{
  "d_model": 384,
  "n_head": 2,
  "d_mlp": 1536,
  "activation": "gelu",
  "norm": "rmsnorm",
  "qk_norm": true,
  "parallel_block": false,
  "init": "trunc",
  "init_std_qkv": 0.0253,
  "init_std_o": 0.031,
  "lr_mult_o": 1.51,
  "grad_clip": 2.0,
  "warmup_steps": 542,
  "batch_tokens": [65536, 131072, 196608],
  "seq_len": 2048
}
Each number is 500 + 25 x the weight over its row's rms, rounded and kept within 0 to 999. Layers, rows and columns count from 0. Numbers have three digits each. The size before them is the row's rms in percent of the matrix's.

# down: layer 2 MLP down (transposed), 1536x384, rms 0.047, rows 500-599, columns 256-319
# up: layer 2 MLP up, 1536x384, rms 0.0516, rows 501-600, columns 256-319
down500 105:473455510518496512500557516496457477514488556506528493478490534484494534518532474506528482508522522525506512531554496506474467469454516488510492478481445496497505490483487497465496506510458525
up501 101:525517544477525476485505508472535452506474461470509543501510441486502517483507527502508476520553477540547488496483550457508494506496525457543469488476517519510498498504460502494486474504479495
down501 100:508502486481529462515467498507476507521523467480496508495511488473539519494533489535528492521510513524572545513496523500519497500486539509515465495438502533473487492516488487487500497503463507
up502 096:502535519486502523417488508502502523489471512537504473523482498502530477502507494494522504435524538488500515498504517449542513515454549501519517539482485534518522442495495551521482487501517502
down502 091:507499470495484459476444495537498497537502466495522522465518500485509478485469485528478538481507438516522532515439500490487497525536490461520509507488500498500466554511483507465482453551513505
up503 092:495489522456463483475474499484482432463488494465439474505498451502511489488479554473494477544504512505570508478489474471471532525488558502472476517519497513496496522526478471524493481508495510
down503 096:451438475549530474515511463522504497509490469488514532480507523489502573474516462494491519452482512483488469496527522521533484486490442539497479537481527495483479483454511511468465525493512472
up504 099:476565470498451522468517469492531495461518514492512474476484512470488538485457513507515537540477533524467510483489503532483538484537477523544513530560497474549526527513483508492508508515498493
down504 091:541485545511493502531515530476516430550511484508538490494477472520494481512511508499506489483491492540491474478510496483511488440511539504456489508486500492474476504476515510490523475494554548
up505 103:489522469453486518495496517528540459570537481472483491521500536465479505496477485493460507545550535514521538509493514493512527577527508482485522542521512546529498477519517519519542468478506480
down505 103:457511518487514511493530510499464512529500513502509477529490482473491537493466544497522508526484503488458517499502513480473512520487485477508508556540480507520521500477478549495510539495542494
up506 097:491501568501469452505506481484565503511526503476499499497455508567466504486514516527493522522507530485474469485507484523504533491508454518529523512483465467510518529490484507530498509504479489
down506 101:493529523464472485485512497492495542515505520516501547560494520519510482509469520527512517500512517512515505497517530461510575483491502464530438558496463508492487486505493488451513527515494481
up507 107:500502504478502482458483533486531445530538493507482447497481499521523472484507511469492487473515498478511520517472471512512493543519523515508541492458524496512495499511489487507543536489484479
down507 111:489475534512516499506525501496447501486532485496503515490509506544525504559476498504520470500525512497501506504528499502492521527519486511489486521536515512539528537524430470489488499463509499
up508 097:493501486464477498500507477501533561468495462488480511520486462474511447513491500486509504501529480545477517489539513524548473553480466483480484464492474525473464500563511523512501487522512492
down508 096:488519507468511472482525513504517511516548491518507438472520561541543487520532489511522469468515526471499501493512468543483496495476491491488542499492511506554489499491556485527557496489527459
up509 103:496495479497486476486523554507493448475526495499493471532482502502482451527472484527556525500529504510481511476500504487518464517486535485468541477530512529521489477467480481501491509514491443
down509 109:469497481497498484409474519510549538527502479494472504521509515484520525505549515498525464506453522512493534498527516542520544517499458507559487457510490470513502486535549497449468509540471506
up510 093:511525500510450526452504497493531531438447513513486575515509469501503500488506499471487515484534457534499479508472519482518492507500536539482489454458492459551491498525501478488483501483473490
down510 090:484445504533554455475494543547508492542545481508478479524510504537492459494450459472499461495480476482507486474483502513516521468508510465448529494533499525479469498486517466489520477472522499
up511 100:536476497514450489458442456482488490496505504506521526504452544526512471498529479491507472468528489474513503468455471488475516499512553507557493530526475502524520492515492516502537506529524511
down511 094:503482527445494494502517514509497479470480515467481466497513479479519484471509468488515502508517499519480501534495483507501506459543498507533498499504504549494488515491484501497498482477532465
up512 098:534531461508500513502487474503507499497507491502484493502476474515484486505503484518524476494513484518499480506505522478500501455500549497551539539469511533457485509472503491474534486527429499
down512 094:503527531531476492508508516512536484494481469545491475493568509495475427485511454521499493451527523472487542482531531536506489477490506523510499458524524484519500520492512495506507475525561450
up513 092:506510487549494485505500511481528484475500478499510492477473504523453511494518538518487453498471461519508471515487498458486478513501534506481529517521497474479516468506485498576498549446452517
down513 085:472489522475497516495520468531526466544468495483519470521465535530502535519487494447458503470537515527512474520485505469510531508502507498480475457490559505513511517534507472465509519510538504
up514 093:489517494470498451472460474481536533536524480477478483495505521557489466491415481495462516521507475514494469535474494493557509528521549519525520451497461508516479487506497485520500476528517487
down514 093:512463485533501529516542467509473495469516492524528514528518470433519540528489507533499470490493523467549557508530555498517513522489467503469485536521479507479507510499494512493491515505481539
up515 100:530455508526523449509503487496521532530514499490495492502514521539435537499500482516532461524549477513501493506525489516516514501517525465536494515540457522499537482508488498520482535489523511
down515 101:433500493518487475485495515475499513503501463514502508479516520533457539486484524533521497511478538476529479489506494492504507466483514448500474469437475480521501489512493448508480523486485505
up516 104:513517503550499543486441542529499475484530498482490493483474487504505463511499501460543490492533513479499486477489526475510516493475487501498497561510493486497520526586527577541490484509517477
down516 106:531441480491493492506501524494531446485501503482527540480525488494500489524471476573532502562519481530493483533462507487506453492528512511459492524517530500496500537520445520505486518515533482
up517 108:512510467469493520471523441475526515511511503478450477457478522462481472463499489466521457487526519549483526486510494516503494514518433486492521465507489479490490493561464531455535525540478476
down517 106:498514487510494504469467498526523489523493507487550498508490476517484467485509516477497489523497493494471489511510499503484523521468575502468480479507527522488498495520468475523467505533500541
up518 099:494512503499501479492480507455535519479490503467461505478453506513481472480510495446487478473524467503526486456489474488511480477498531477499466476478487499510511476523517491504491503474506511
down518 099:504507550494519512524473509493528469515477490499493501527467484489486502553521516558549510528488498507482511500507486487537510490463501522484491503514521546519494505491504482521533480490480523
up519 101:539501535519478553490497479523476503438485512514491569447464493486495514513469515444474471527487526459516547457504537534458511495486478495552497460530458498518492508472472526487491486506531508
down519 102:507491453510479469529502518515508491533525503487518530515452482506466501485522509524451534519488550554534499493465481491511498528488488536424477545512515520534533527509474515481542478474543483
up520 110:556499506534486512485540497515517532511503521491500480493496541530511497509482514493463510526462506487441520564467548529528546502515515503527505477522470484516515545530473467553494514501499483
down520 110:512513510479518480489527525501476480525475452487541513517517435495473512477462504517540514526469493552534505506485495452508450487500467471486511516504496500503463463475471461487519472490508505
up521 100:519523487533501508493487486524477473528475494475466503523503505529489442485505479488517502513538519547518515504527498501494518492518502492445482515506553492514473514485523529507499512524533466
down521 099:489455481500502482497530524508519493469464512534520526487484492484515531503491475480548475519489521469516524508489504511483520526503550478508507489510508530501483466526484471433472512474516503
up522 101:550539474488486451492497470484526490511498480490527538467499550487529511526504480519440504502501504540523533468510524505497533493522512510518494507489474517509460511540510480478497496406474475
down522 105:511474514507509522517461519521526524553477485505537507490502536483487473543523509520510541519485471509482499511518482477478530490539491481496490497519497434523506515517518540463481458509510493
up523 098:518490522522503502504540480501480477474531486500475557434495480480474503555500463498511484469468508488491547517475507528524506501475486492461483498516494557466542485525521494484534473491488517
down523 100:463480509505495450486492485531522506534508507524550463553555490541511488506500515507477479505494476500504492491484488509477520501512535504509477502488498479525499498462474489500487503484488481
up524 095:522511532493481458468460468503486455461502509543516524553520487539507489475516467522453503505560499498510509476481484508477505456513508518478503523506530468523472504517524510532524505505492541
down524 098:508493505519551524528487502491519526517546516497499471509477535493475493530480505481533491423510516495484541517470529487507496504493489529507508498487495502512453483519498483513465482480458479
up525 104:523570538547443522496477488482466507497433475511516488517504446531509590498484534472458517492478517514544479533510476503520492514489434519491535489480461485520524527499505465502522479495509505
down525 105:477508553450493503476487479492456484510454477486513518524521438498482454485497512507536430519507519500539538511511535502518498469486484456493519464466474502487440482520527518490524478542536510
up526 099:480512532499448468480507493490527479509519476452513502478503487517495463534512508497503495543500491510540516492485505475508518540523467518503543467508549463518481486474506469490508517508511422
down526 098:560487482505530493464512520507495549504493495497474530498494479521461492502503482508459499457491525524535531485494496515477483499500514473500514491494511537484509539491507479500505529525508506
up527 102:541491500498454470469500517500483450440468487492472545444500500515493482481515506511488508499514487479500508479487516506538495546486497462518498486513481528569495519487519482499489543482457487
down527 097:524485478504475447519492484544517442526496497450564476475503522526528562489491512501537479548455508513482515534507494515511486454518494504465527475510494490501480497479492532456510516567550538
up528 100:519525552484477479508515507487507472475509476477488533467507438503482461528463504545497536450496456468541505506470523483477498525488501497469465528462528486486484510495461477473494530514474497
down528 099:524485532461475569505536520521505468531542552500511464507496466534515498497490550499488456499497495501465501499475492521509534485506541504530498432509467528475454513523478507476466451538507483
up529 096:498478507518525489508526522495482528489493482506471529489483500483508489479455417541573494514521490510500509517435563490493486555534485499511494517503494459487498522516466497503505525475473492
down529 096:491514487515517507513497499507492485515507481473481504505511543552512533520527495489494467534488507526464497477505434532469492453523458522472492512512546557442528511483479505456498505499485515
up530 108:518506437463502507465511473516514510504521504489492475494495485546506485473522484499520517507524480491525485509506505488493507499515549514544531480455497501495483504494539518547507498490470457
down530 114:531496456514509469502519492481505524482493433506496526507487518537506509481477506529510519494525472451474501497490540528498528487478471450529499508499558546470466516516487443497478539532506556
up531 101:519531517488488484484470510475528484517540506471493612502483473460511533531490507487449514463495478488514502455496558530479469473489504527501512479486509527565519540520472484502510441491488479
down531 101:502522477538497524512484470508513477527542511492492535515455499508511542559527487431481504472563476479519494527495505517504494478484501487482479480505520477510520519461492485495496496564501512
up532 098:510521503494510501526489532487503505503486480479527493527486482516488524528477484459520507497495497486513511466499527459520498525508524469540504499504515447508483517502517509560552454501505507
down532 099:518487512507500507556539502445534503523517531502436546490518514487533448479500521525517519497479479531570450496502518496475499446559440471525510503520503447451528495501487515454503506525460475
up533 098:490503522520484521457518499533482486454479472478462541451485496467488500541568501468488491504473446509486498525504518524468553508487507517484487469488514515499482503519519483491501508476498501
down533 092:512477507517474522537461507490494504515526494487497485465457508487513505446502506451483507480500551465526495488481493515490468525506470498511500480482480498499484509491516518517529498478490530
up534 097:524524507513488520517518460516498504498512475479488502500487442459515485458502510519477522478485530504490516464514539465510503474576484468459540547478501516518545484474453493512546466520499514
down534 097:501479474468462503523489526501473524490476546527541477476492532504498469505514480466500460554512456564510471528496450505469521543486497527466467458495528529461538528510525531486494551496483493
up535 099:490574488486474470487496516479487493517486439435490506514493479475468483503531503490486495483518457514534527501467488513486489497486449491513512541509502509497513501505514536511500471497497548
down535 101:511503498484471517477492490522548526516524496492480492501531489526527509473513484465488449496502503539495468533522522487453543493513553521497511478468536505430507494506480487455542490494503486
up536 104:498542527514505455481455497513474459525489495488488511462495442496504524505536484491502447510491465567493455494493503523462538513467514466523506510535518468521510509516498519537478486490499485
down536 102:494483486499516495444510529476493512534497447531493497516506496484490494463521460492492516499497450510544485518515498513466490497501483463507487498471482482503463473531524490500451535490498516
up537 100:535538496502489514500484525542498472472479501521496505494505497477503537501498528506504518501496501496504498486489496480515538473484514528520521522479527544518526468522503500525521511493513465
down537 099:486529519520521502506530494463506519517514500499463495508512522508486525544510469508483507524502499498496486508518468514524446496504492519472506488559502485514454530483520496514515466493506497
up538 098:562510479504504526505560524493466488517450480505522547446512467502523505476446520493481497485499475537495496496495522460516516523532522500495517511462478490465479475506494494513489455473481509
down538 104:524511570538484547548450515479504495461535517485498463478500541545504493505512517509438483492499493472479504509533475496521502520474533523506516485486502454496503481510524501505485523502449485
up539 108:500513488496502437453527500486458515490508515475452460494526491502446499498515481474511479487511521520492482529500506491514496504509515494507499536528487427495525482507497520514500526494511454
down539 116:500513496469516469505492492484506490492521494447505490523479462508495482505463539510511464505496495501506492460538509452537516487513488470502468527520506504465480498515464526512544492502551521
up540 097:480543507479494503496443482541515510516495459491493516496476474503482503541528516488475501518511464485527529480547478462490479500498471465497499486556475455547460502504538500527471509508494467
down540 096:499488500479533458507552522500513518536498505499516535464463512529554493508485490530504512548520482502455484508542475474506493526537498542500498500417550531473487465507494469470488502491517453
up541 102:475517479469508489467501480487470502522509486516503542510495495525503533467491478477492549485479526471519506468503540519471511518532534512496474530489513479502498456495457500517485501515441483
down541 103:496463488511509469503550447493520504433499532457501526505541559492499479497549515521482508487520472458498462494477464536514502493474511470502449471520492546484506513540490480542536483488550530
up542 098:483515508501493512495451485460526516533462532440536479512518481484496543505484487492485520524497497564507529492504528529498509509539515473539493505491486510499533502504510517502486510503511488
down542 093:500481499528507516477515543494496503490531481494501484488482504499480462522538451530525501526515498449509521472483526484486494501508513521494522473462489516488490529487470536477475495529488469
up543 096:515516483485522524503480485498482505454516481490467551482503459503509546451537461516476525451495472494511502521524538489496485465530509543468521492512492525497532482507463516521516514466485495
down543 096:524477558541458552503493460479477529525533512484565461515456510509509476495499498504513493515476517514497512515512514516514492471502523518500483498516529503511473461487509515476549468490508478
up544 102:511498474493500491437497492498486498488517470524435524506497496550497520489467486528512495495517451482514480491533497536479521514473479520492532491489508472531496495522533504529510465430484466
down544 102:463536477486452495519474465536481511478526482469502495512510522494502511509532473494528455498522474481518473452495512536492487481470486497511490470494489516496496547539520502567539545489471533
up545 106:510537486484488492515466505504498565506452508506508512492481478539483489501514485513466515515490538508518479550503512496538483511481520500489534521517499522460493531486509505539480495521484470
down545 099:487516476492513489497483483480460496557484506522485471497516497523461520493509464494506491526502497507515451510484536497464487514519522498469491511480459525522450509485510537531460455485518475
up546 104:523539456504494459450500481501492481531515490506443482488477533514487484482448541484527490462485494491488517442472526498488496503485505503493470490523475485495532448508494501511529437503497491
down546 098:516496478472503488476528495540505474467501504475518506455520518528483470495505511479487480476487459505468500479525467512540482505507495463514501496517525464469484498517532480493520513471454473
up547 102:525497549473473467424553441512485504513510500471484536501479496470498493534489488496491541538499550491469512488524505524512482502528519480472492505509464506517496493469517467520508508528501475
down547 097:490479498546521489503538472549504522498484546493522485503522478492492519485521486476489517494500509528522507483499495483480544507464557515490480515487497560516493410519490487486487514532519456
up548 104:486554489527497538455495498515499475503499460495507502497451512521454505510506505529459468533514519470419492496467506489469515535476525515519549519519521507517489499499487471489499482453507482
down548 102:486496465487472499498475490514501521561545499469502474505550474462500501474535515492515495516496478479475494498516513484538544526503492534487533465498500510485479496533483495456509471489511511
up549 104:511525498514504478479499539498466480544469460504505541495451512476516506490512453538488552516503520533506505493513482526549507500506537523472497470438505517500501494514523498555517507512486459
down549 101:434481478481483459515491471514472468513517493535509498469498454499546489456500489533549482470520530483536492491436513457507477494513516503475459490480507511498503515535499540506508477500482500
up550 104:488488551523463480479493485477519475515484497511491500481516472532448520503478473490518481498536477512529525517524499451479544484484520513520522505536478458508482534517476527496538535518512489
down550 100:488542484464538492521476526542502514544494470494516523495511465523503450505468537444491479450506521515469506536518475503502471492487501493491459488491534562457483493511518513464493509514506513
up551 099:522477549466495496454513504446512462517542494495492534448503463505498519505513470532503495543523501533494562527516511479512493502500526543491479519489485519487483487518507521506465484479486436
down551 098:461519523505486502551478485467461499541493485518518495538496484513511512494516560503516509512557489469559493502505462517478468527516559477548535486468511451499510511511537522476497510522483538
up552 095:529508483475459524508519483503531505522479487516480546528522510508513493514477504516469488481460480534519513511475537487505520475496488482495510483530487481530455499470497498507498478496464480
down552 093:507469522504522467535481539491435484499542502492539520531495513500489515485521479507527517511499530518513484523513479513525520465509489492473521533477549509506472445502483507550498529469495483
up553 109:505544478511461471467499488486514498507504477477506537503474504476505471526505485530535491525509484487480517519502528500504496497515497511528501510542483465491495479474486523511478497486465474
down553 114:497513453506496534506476505486516441455527454499530462482530464510520486514526503504475510491529476536465480490496460494535428463503500507526494516509551494504489515459511506438487506467487457
up554 095:511498556507514526512492451540544495515501463459505509517514458531437470522477489487441481525526471468531526525485523480429503481482489493535502528530480463502532479514529484487478471524484518
down554 097:500523510486461473497536489486513479462500531514477533535479501511465509462480537495488450509529513500539512521461472484571448489477531486510499538513516485509514515497452466459521487509484499
up555 097:476535494514502481477489511471504483528490493490467511476491535521451479529494524506516526478527524498526512472506521544522528513531466488511521501486484461522472513492464502496492505517479474
down555 092:513480515481493539472524485496522515477533528516508509500474520515492485486468571520479497503486481502429502504497563459462497473502469489513519531516484490485514497515508566528499459470505501
up556 105:448513547526484510475510514463493434480490454474481479524483514538501518538512511502483536515536496492478494512489521466484486514500506486511528567549496447484540517539471498528546481467523524
down556 097:480465472518509500508527486534480486527487484499496493503508502516497538479460509493488508534506517492508443507478523498478518478484516523492523547504493546503513511546534462534530478522559540
up557 098:472504468511463476444518505501512502473534512498486563488483493512454525464522463501496473468507501469514486497565482523491505490496500454520547481486530537524503482516506480512500485537486504
down557 096:510521513496476512493494513499511516466477519461482546510492505510517489520476517516478530477501506478481510499434493491517521489485501542468517511484502502536481482459433481501496492489498436
up558 096:503515480524514494518495492482529505510501497487454530570503446501446477483501504511497452485516434510530508531494540495517495488512513483475504536504522484507484527527478509480539510477500490
down558 104:526515513415499480503498505463489456518467524502506509471472499523499474488512518458533500513443461490519487510512497486465499510525496493477493464437497508507477515499455486458512494527500497
up559 097:509538479505468532494466514522507439486484488503548513516507471495483513520506501526501497509516484524475519519525498541530499518526505491507474448508579525496518529512489553484508517512501474
down559 097:502503530542501472542480484495522465538528501517518554435475507506490467511509481520490475510505492467492490495502505447491502560503499529523498509530525470516532496449480499542494432519482552
up560 098:482519449487475481520500496499539528488488485514508539526520466538471498479493513519508524519467491521503488472510547503489544514566552514502522499508524517568497520503476505556452483524488468
down560 089:521478492495530494507482513491503497507516496493530495516504486519454476532531509474485465528503507504503494510509500536522519469489495487530454540508514504455454528521512551464440485510480506
up561 098:514498489543478507465510480507500519481516464506512489454489550529496479543542470544512451511480471544456510517517509518509489506495499522532534485506473461523535493509498504515524460514493479
down561 094:499498481513518550505461494462485498481518491452489448494528522505502468478470493494507521500498459543527482506499525522486471486512512482527481505474498487486506463479480463482483510500478537
up562 095:491503512503499452478477512478511485453471505523483537436469462477463515509444515519510494528490545499547516494526522473542508521479498508498475504497474500519514489525487522526517461500463532
down562 102:530539474455490522490537499508507475483539504485518461504510555505473545476478479494503463464522521488505521499493493496516503475484510552550460544506514477532512497460512543513488514525473497
up563 097:512526500493526491516493515496525474479480500516513520496503511530475529482476540514496510517489507517475500480507518480474497487510555494498471462462527515517528477514469523492492499494463499
down563 099:522480506513446437519514474498514508456524478455538522489491530481471492533524476525507551487554491507530504490460478498483509496473474503506503510516463503509523540491500537529501488546465516
up564 104:508495532486477500507487450484473471508494527470514513470518472455521509508505498500529502530526475509510506492483473533457517510512498483520540544503554488546458523497504482479503527489493475
down564 104:509543523551517484505517509501523517501483479517477461509495542500488516526479521464462491502484544496525498453494488467506485495459517493511530485475525490499508475486496501529522508533515504
up565 095:494540489487520485491496492489502496514462513515478512530482517473536505506500512479519492506461471545563515486528529500562479467514518482546512451534500481531548512474544476525513505474468500
down565 096:522527488511491509531524528531488504508529510489497480535484471535501476497464523559475455488498499504518479516463469456499483533491505499551517545505504536455489496520449501530498520529536488
up566 103:493491528506490483481481495535543490512477476489512477517492438522478480501510505455471512494506450515513495483518504541470508452529519524488494473496500491547524484520489488519530518524499530
down566 096:501519489498512471463515526512473509514441533469501461523513507491474495519464513493491512547490486485538486510450475507538490519493495507514515555500504521518491535537496511495492473540500486
up567 097:513522529483491504473515458506493491507476472495477485472521496404518432473509459505520518530494550496500522482518480525500518490527500469491510484479501533505489551508520532515524446519498544
down567 097:485491513543489476512531501510546467427574470530491495539485526485494513501496514551510510480528498491511493472483487510499489493509498514480534536547502511526521519524511533506495545500509473
up568 103:490513463499459494482494511506481494497512499460497498509489458464463509469502443522509566523533472536476467496527504482465519541524470544491520491479510530508477516476474484502507531454496519
down568 098:496506487538465541500496511516480537522532512559485517493499508488492511528452501506493531512495497511494451506485478494464534500492489477511488530482456448491495504531516499468455530563487563
up569 110:518522523468519487510481462494454461475506483443470476532466455529516476460471537521515508462498545523495492496482486485492521498482468493506525520489509498507496512515469498492513496508515471
down569 116:528482480494521547508468505496486474525512509471482509520506505506474504473499483537486514469504482495536489481499525499500487513503531502515501527484503491510495470533513516494473499508480515
up570 099:520601459532481534493532498522484525532511473497505547473487498472497529472476463477464537486484489547491508488513553482514494465487491479508467489533495509495529535513524517529508476485502487
down570 099:518460524503468494505536472491442533485523524484493461495452499489564520475525502483523493477484514506533496472452489468510540514526525520491527506477537539469485492499493481497511508488507488
up571 103:497528521469526506506461508445546480449524499476562477474512454521496464493508544462474516509479528459453489484521497461500526550504539496506478488458536522540518557533517497508489496506487486
down571 104:532438465488467527498477472491472530536435466513501478521508495472465557486547500507506518530476487519513472545507492526504510491479522502467499490491512536504466512459491483475494497519500515
up572 098:470475457493516522476481449515512482478454522493466486510469500472486536474464471503520497489543519462457519475533509447503525459519524508511515459477485496494540505464506484483538473512473506
down572 097:525505500495494522499543479475497533517510487480472520529539504476538520506507501466483522499515493564504512478487493508523494474459470531463493529494453481491520542503500514497528510462539487
up573 105:466511498511471464447486443475550504512500505525509473547501503546483503519511483502478475479484547508484512505515503516503555475507536481510504506529475492496478512524550538519537527473525478
down573 101:519518525475474502503528474503500473541525507429490494472501511469542504505517523509498573477496500479457547463528495551466520517531509501538552539530464460492494490501486534490489496496477485
up574 092:558515514504531568510465479503501466487523497504529506538478469477506503511499483490492531524508505505487496519497493525549521457497477506478508520475546527534516503521500525508502528477528455
down574 095:489468523493475521511523492467480474521523512531514492482486539480481459476520455526505505484501457496515508521506519505507481439489521476517455531517485534484489493462485476478523479519490492
up575 097:516516503492508510484487493503465461482501472471475515476469505500521461487518498505502527519514504495482499510517508482511478505498544477512513516505502531477470532494523520541483450501505457
down575 099:474491481510527502507526507496504534505479533522513498473487515545542508437467519487467468450520485513445532482537457519495503499519461576517494475455499481515564528520483499478470530510491547
up576 097:531511541546508497520535506468534505448511508466520494476475518469490473504495505517487567484494483464446526480485514510549482494507498499502493481570501490519527458501496550528498505507523503
down576 093:509515527495496488476516487529512500535477495541562484547457520489523522510485467509474494532517464507459481533538506486493519496512536473505531474500524553515492507499529498483537504505506435
up577 100:533510491540481506512551513488504456531511499528515521460479523492518500539484493475541510559518540459452538484511502530473468499483484502487527534512481506478485527507515484503517520538449491
down577 096:467484473501510467550481498484508473510491507498518494464528437470502471511491475490518538506566544546481479527537505525504482479505497491514509510542554487516504438477490470506496524485476495
up578 093:493510413513475489505477527468523482515488465499450540509512476472501509473509505527503545499496477472524498470536516543511511517531453483473468531485552502482475508536490502507532481494486492
down578 093:472480533519450515527509497493498480530517467495508471509506502507487483527519484491505466521457514480512517485519561521471493558488549518494515481558522503513420510514494548501497493518484476
up579 101:509519500513509487433471446491469494462464500514507528534493535528527529490527494495484450498494508483510498486514490460538519475481547517553467480469494456497482505552482537530507478483507525
down579 099:515508492474490494500540536496525486529577429448465514447548500473503482481445504480470524492492516452480521514512507583467489510544482512493503526512520493531509511503546487559468477507504499
up580 099:490544537529486512523501478496510503468519480503508511442484508504484437510536487487515512517496533519475547493518496537511510579497498507534516512556504471487519486494499494523492511481508441
down580 095:514482462505487488603480483476506475499510508535520473536507472557482477513462544522495464467448502528490513514486494507493472472445495504498507523492528518507469539456481527531525466498472530
up581 099:492587471489480475465460500486572514485473475499491496537469486490520467491495509506512517480527517511529518444498505506529502504474506524515482495448486448523522493531534501520494524522481501
down581 096:506493499523448535508537516518522519474495487479523527497512545487514545509507485535538475539465524496470478532489510540490493434491500493507501500538519590522524513501450538514497462505526510
up582 090:495477470478502496464483518477495519566542463462525464540482515531435512489470477495527484536551508504480458508472551467531502520495492467506484490522519493542514497496527512486479499473502526
down582 094:495515505514514526501481494489518483499500531518476511508502525450532547512510505536537495500479487521489497445556483477507524509499520523482476498486474499472504496470435479540527513492511485
up583 107:490550509552476488505514464474540526476484489480499481492498486499471526514466514480507517482520497473490536496516483483506505502543474499536509491510502488552498495503505526516542448491461501
down583 102:500510500494503527496580481534451497501521483506516463474516476488492510531501510505528521502500464461487522446485412543499463477525475507514500497524475485537465509531461500485504481507483506
up584 102:466482526493486539476482490480490527490484514494494498488478503490552456463497502507423474515484515530506526463511493517527585496489485507516514488504542526531537491496522534496533467462463483
down584 097:463489476490512524490520477465505542499514501506510521516512512488495477478519476476515537497496476499511474462489467531474500479471509463501460495514470494448471436485480507515462527433538477
up585 103:487505464446473526448489522503485518521516477486497477476458462474513510508514519521521543497528481500525506452477533451525524472535496523548477518487490508487495516555467527513506482464511504
down585 102:491510473485524517536490487452521494508480517523498511500489516545512450501490508483512513509486537463479471472517490509513534523486553488517524477476519461518469469455449427555528513540490502
up586 100:543498461498509537475472490490494516435505491523515487503469528511530548506511518484478486495480515548478520483492517502475536480441497513550488524486465535490549521501464566521530489528502475
down586 096:540500503461471486463497541545484536502507509551497502522499476469483487548506449524526492528517532511544462500504525526478507461498503460459500507478534517478512472501486473475501489524523466
up587 102:525534467504519507511496511537519524480458465529551499531509520510484505515481498470544520510553474503507572469555522511467510506521510525505502470495514508553515501505503499495543543507523483
down587 103:498507542530487531490519458490483538493514520488491492484518490495503513513466478453486490510502464487481485491468501505484529520517514523545523517493490507453523459478470505464481478496469504
up588 107:500468528473472474500523515537470518515481507492491485494453517451535501465523524506479495518503522515473525512517458546465564450547510518526517527521476521546517506537542533506507512510491502
down588 107:494501569464500501491464541478430505512490525513500505524508503468489494529470483463522497468512474478511449510500498491488543500516527488523499471507529535483461479468545509489502484506514485
up589 097:546535494514509483514481490473485491528458465484533524502486460513510492486457484496534462492493532493487503502499492477518503506499478494471514524493505515481491467505443493500536488447450525
down589 098:500451513466509487468441537460486450528489503489500523527502497509514492550598528508476487509511507511473464500532531451508505504502452485491499486467496475490533501548497553479494523494507488
up590 104:494479524533497501492499494493493488523483499509515485517467514520481522521471452555511462545502529452523495513529521473558560511470529495494511495521552498487509492521511524525532515501497507
down590 096:482434509493522498501512522565478475481501486488501529502486468481483514516518461522509546536485470457502513494531510490502457495494523449459470494518546494457469493553519524517495482528525501
up591 100:521503493522460504479510506513489499511462492455475505482484472497501498551473529478516495525545507525516485502523502498482526501480462510510514489488482543486486485508457484480492500490524495
down591 098:554533508460512472486494477500496496495499541538512504488499540529530463487538502509464501480509509467472460458453503511469493480538530457504489513484486488511491490515492552479467552491476525
up592 101:537502505552465476476536489530519512507476436526489524511487435544421480528480504531484494499539473509538488468504507514492487486506489473471481540515478473482484555517506523558527496482477546
down592 103:509485514476469497456505526477461487530465528463479527517476495510520498486479511526525530483435520507527517517476519499540462462495504515499511502492505489498491580507501480533555528580497501
up593 097:494516532474506499460547465505532510520463505493493448485451524499516531514509481454488514518482488458446507486534508487468503485502507555484498515488545516529464524540459531529486532499488474
down593 094:518502501530471499505468534504471499495515530493499482523531530513487484474483498524479479458471506522566517510497493501516519485479494501503485544496518482436491495496464499470455496454501488
up594 097:550530495509503505457505515474496492460451500523537516498460561489463484484480525527512568483519523525472497516495474507517504497502486495528475486512483453540540496514533482538485506537499465
down594 100:483528507478500444502478563538528511520486522514480501527501481519487499518507461508571452531520505467508481473479493516483541500492509514495544494527524486476505461481493515502483518503492539
up595 094:512507520523492485497522522504465509507485520473506462540470473474508524521450564486514519478495492527472541493537417467511491489498491535484486498516494547492521487480521477506525527455547438
down595 094:491524499498464494500462512490464441490521509486516493490508488522482464475520447523478494495518513466520471494470508466505487502490491484485519485453483466504504544505504527524493508557459511
up596 098:496535490517479510451501510518479486492506478451473481526502505451503495502497501522531455514539510485537489523574511514498516506539529481521515486462533486527537481535483531480539516523532520
down596 097:487540517549536516508463565499496465465497488465493532488473517524501518505489468531539482481500535506499498503509510500513487441471508505474479466483561486493485484539486513478528503519516534
up597 102:496535540502473542489504496504527528497480501498525518479514508480518510517510518504451501521528521537507485482521514543511526506472515527530506508524470498501515512529472506505473474450474492
down597 098:541509543507535514443503545482524523486488529509525469508513523510520484532507515506488536500523439481480484460469459478466462506502525523489472446500528500489545480487499519483502500497480519
up598 105:567558527495458534494494518491457531485491496471491492483472464471522467497496482508542490557517512497471531501481483508547521528509480490509521538510496563507466473491491543524507516494514507
down598 109:444526517495535518522437502469540508487491469549506515507478559498481512518470517456490530503497484474503515527492513513496521523525491542439519520497547495540505500503510481547484505469484479
up599 102:532494532517481532499498447491464509475497520511468533511489481476462522517473530513506534500509510467515532478558496458507529513553519491520502473509460544464521488492536492511543461524505497
down599 101:481461494485485523490510496516492536522466510511543472509522491543495517516472476507478521495556546489526503522495507549510456558487509522477503495547480487499529500535484549512468523471558539
up600 094:494517524526502474518504511506509497516467524443511487506522478471455471557496497489462500465518483506490522476438521479516529493496503476520489520528529494494494552498523490503500464500529517